Weights of a small GPT-style language model, trained from scratch on English Wikipedia: 7.82M parameters, no biases in attention or MLP.
Each number is 500 + 40 x the weight over its row's rms, rounded and kept within 0 to 999. Layers, rows and columns count from 0. Numbers have three digits each. The size before them is the row's rms in percent of the matrix's.

# layer 7 attention query, 192x192, rms 0.114, rows 0-56, columns 96-143
083:592435529420485529551486494452521488536445552483463468438473504513563461501499572470500653523514526463541452504470591474507464489466472464414493
080:509412551448486464541489507482465521475441516569504542484538429503507453531532534498534629438548518473528517477481557537533536475507437503497528
083:460454519477482434480491484496493544549415494540514517529525441495502471556517506489556531407508502510502533552543536555503554485478444523499545
085:536552422581554520438514552501462464506534520499589488518475490556516556488492476480456478480437458533496402554593436491503496442541566472458494
092:525473515484493539489498458451458544502492505503518536569469527490524464472451481481550502481510530509512488479509570542586514492495490456471563
086:544493502451500471497541458459529555472408539490515498471521458437483437478439480514535459469497519536536519479468528547515533514473466498559571
097:532523455492509481523479511548511524507495503554501532524502433542504538542510512486427525498462402565413484539602466489455552481488588513449500
096:529505507525529528431489480505458519532432537487551465500471513381481531517514570476487460528523469512583518506485457491541498531568523537578495
122:541539471531498530511473518532509521508517491499515526499496493573509493502518491517449552542480519527495495502470436460456527500498467489513435
087:473494545532485548525475462521430528513494463432563437470457537474489531479485508498554431515501510467563516472450538481617381523535515546460493
095:492520510583486495488467474433529528486544500499512479501526546525488464588520500465593497528496501570468543495484517542550482487437465517522517
101:446479463486527523490479509494503454402504451617437542475495520464468489498501516473531439604633564539447564550456524483589380526591480511491520
104:542460433554516455465496526512511536513502481476535497466544486457533575517498499492538462496475475501498515514574473513431514505505555514570554
097:482481462433463519548448479464504499508556564462490410472555490463483543558559476465527483422520485446500507443505549553493463504490520443527489
101:513448524455494447532364434519534513486475511462467483530471469448428496509537621446526539525525574409496604439461524474576461529482512452483483
168:514479546432467477531479416503530502485467552567468460449508527502465426440480486491493474476596530486498500490511564486537481540538477495498518
093:473510498484483435459493506500479501498497442555555575478528434511469494527501462498562502378481467492458508542556463513460562396456458509482532
088:416469483515512462457444505479486485495500492509562505483502446537504515567472486489559440424514489505450483535565535541492565468459482513510535
075:471579424531538523430504541535479458513552552503588525505496462533531555551493514518473465482482483505510451565607497484466496468466572469444497
081:552523498533489525522486495560492471464563499492515514494505579505514512435475508438480460582489534456523497449453481492482415508544481484540468
090:527519471540499482497481471537436479471461496498556560539493471532527501524508519443481510558387526540498463538530471450542520502453573502495576
115:499570517538485504514521490520458519497517443521573560532458515502534523522477465463489504464411475526479445546525475497438539465414533490500498
080:485542482586521498474500484491484481476565539483519437577539551611482551476499445491520472500575496474522421472555503542485506482505494550513487
099:476484493470518459514515465502506468492500587595476482500514446533522505512488537498484454506537521480453479489609513502444515540502535577498551
089:510458569503465476507483491432530536469491420451490525470509511497475496453501526529557438473479478453514554465449587492547434519454445481562479
106:533531528489497489516599526470495521529411515476464558482493504505534416443556502522412514539471446499499527519455516427463569525462486525552475
148:486475522427536449498495449528459470456471565500481429483535542489564467447463489502474468474547556524483496465520590495509463561532459507516511
082:526477505461456430495477548532476501474492601579521447499530461494543529505531496526507557418466564489538427519544562503476536457518469505536554
112:500495465538578494456477513403457484485468495487522502548497492493479545460489504451497526491446445459403468510545509524459562547385480483507491
134:472568529564480556514499559501479507552547449407532544550476486496476570492550489546519499464446563442481428523429526473464514454475454499542481
080:433422526577509421506510486465397518525471516439425479465522544507468508453518489522497502444487502436531453497498505540482468502536491526573475
093:484454531518514481502492586550503509505533427446531530537533518501473511457519538546509501536433479473532530447399431455504432480442463476560429
098:555401474453489501595475473530494518529522567440514438411458427489563532473529505450534493495468515529528503498447555571491438494513505434480518
091:521448504460428501515477534480457511503523521560507458418452503505530525501416459468548487502475512478523478472499531534534394486535524468531530
098:478505513459460453507524473477494488452435617517488467483410476459550458528403450518552494511504520511495503466487520522515431511463467464546545
090:525486436521533552476499513509503498553511483502497466516590537523509481619527438521423518511580537499508550529525467419517589491451500504465488
093:570537536479499570441486481523436450521499444509464570490518534457499464514459417585470460498439470514542504509521479522455464494436509459484491
087:525537542454527470561530541502478450433442578459524525477458460505495450468462539571532435481436426531516491487517513503508520552494534494588588
078:525489492442449465590552482452487529490512508445516445505587456524503436510466462440513536483420596489523506521429517437527512575444439479504527
088:471513547487492509509491486537498487502458561509542508488423543506530519450459553462438548476443467469500445522422520425512410525524513450474543
105:530530436506504545458483487573511462567522524505548584503549502471544471491518493513407554528488492593499467499530446482431581520474576538508428
098:567496530462473510499507519514473583481493450497502545474391532515546475541503447553546491509470523437499572517467527486528453525406430471514498
093:498488452596542565512452512536446503518506500505466551509442503485520466538552563512500550524471487457529511515532523476481484444482487542450434
108:471484394547507520458413539530476439459527505549444576454520504472468486550542486491497456499547480574469470492576477546472511553510466507575518
095:411525558433505435632562495454601540530512523499499478463476483476481497506434464462498429447472509492481494531434504447520460563477487481509494
095:499515533565520560536608538476417545428523496495537484514482412491552541473443506527488491500495437487511542463436574512520461389575494450459514
098:563426446528471516440455466523472565476538546472503479598472507480445531520546557514562490500500553490446542477477509521538489444466507471506563
172:524489471533436464470487551505424456499529450556452563498498462527554528530499488506487501557466472529461462489543524535460522473492497534473479
100:437540487436401463458539519480467519470493528549514509491484521449533549510414476492563521465494521537541507499547583540533486450508496513532563
091:486568462510497468508482481431472528479433463489526504549525521506526537536439427551521540469532457501496507526520550532525481483381491515510485
087:541509509489493559480514523491479464560449498492486512494604505496540479561496486551445520466567494504484542487531497472501566483432526483470475
083:532503508478537518511467512500544452523561460553492541504549573528434568526573542445476500514496477498523487506504429515478496502527552445453456
097:475491497529493509497497495533448521499474446499511537461542444477503478493512498504518514511523510476483484514492476511551601512386508578505569
081:505517516490492462515577464524474538511499525486465447490597466512540502447516498481521520518480541468480520515473540503559542507497490507550516
096:488508508500508484512524498496536400505553515555491542507524556563478484559488482459452488505460496559478439523548407477414509518569514499523457
106:454472484504516512417492522506494561504506480561514488470578484526496472505492454482539467561560503541502483450527517568515496520523482554522488
066:508432571460523436501466473533499461483492469445497451492513615502488543481513541522553442477451494428491528474480580543570506412494499520502576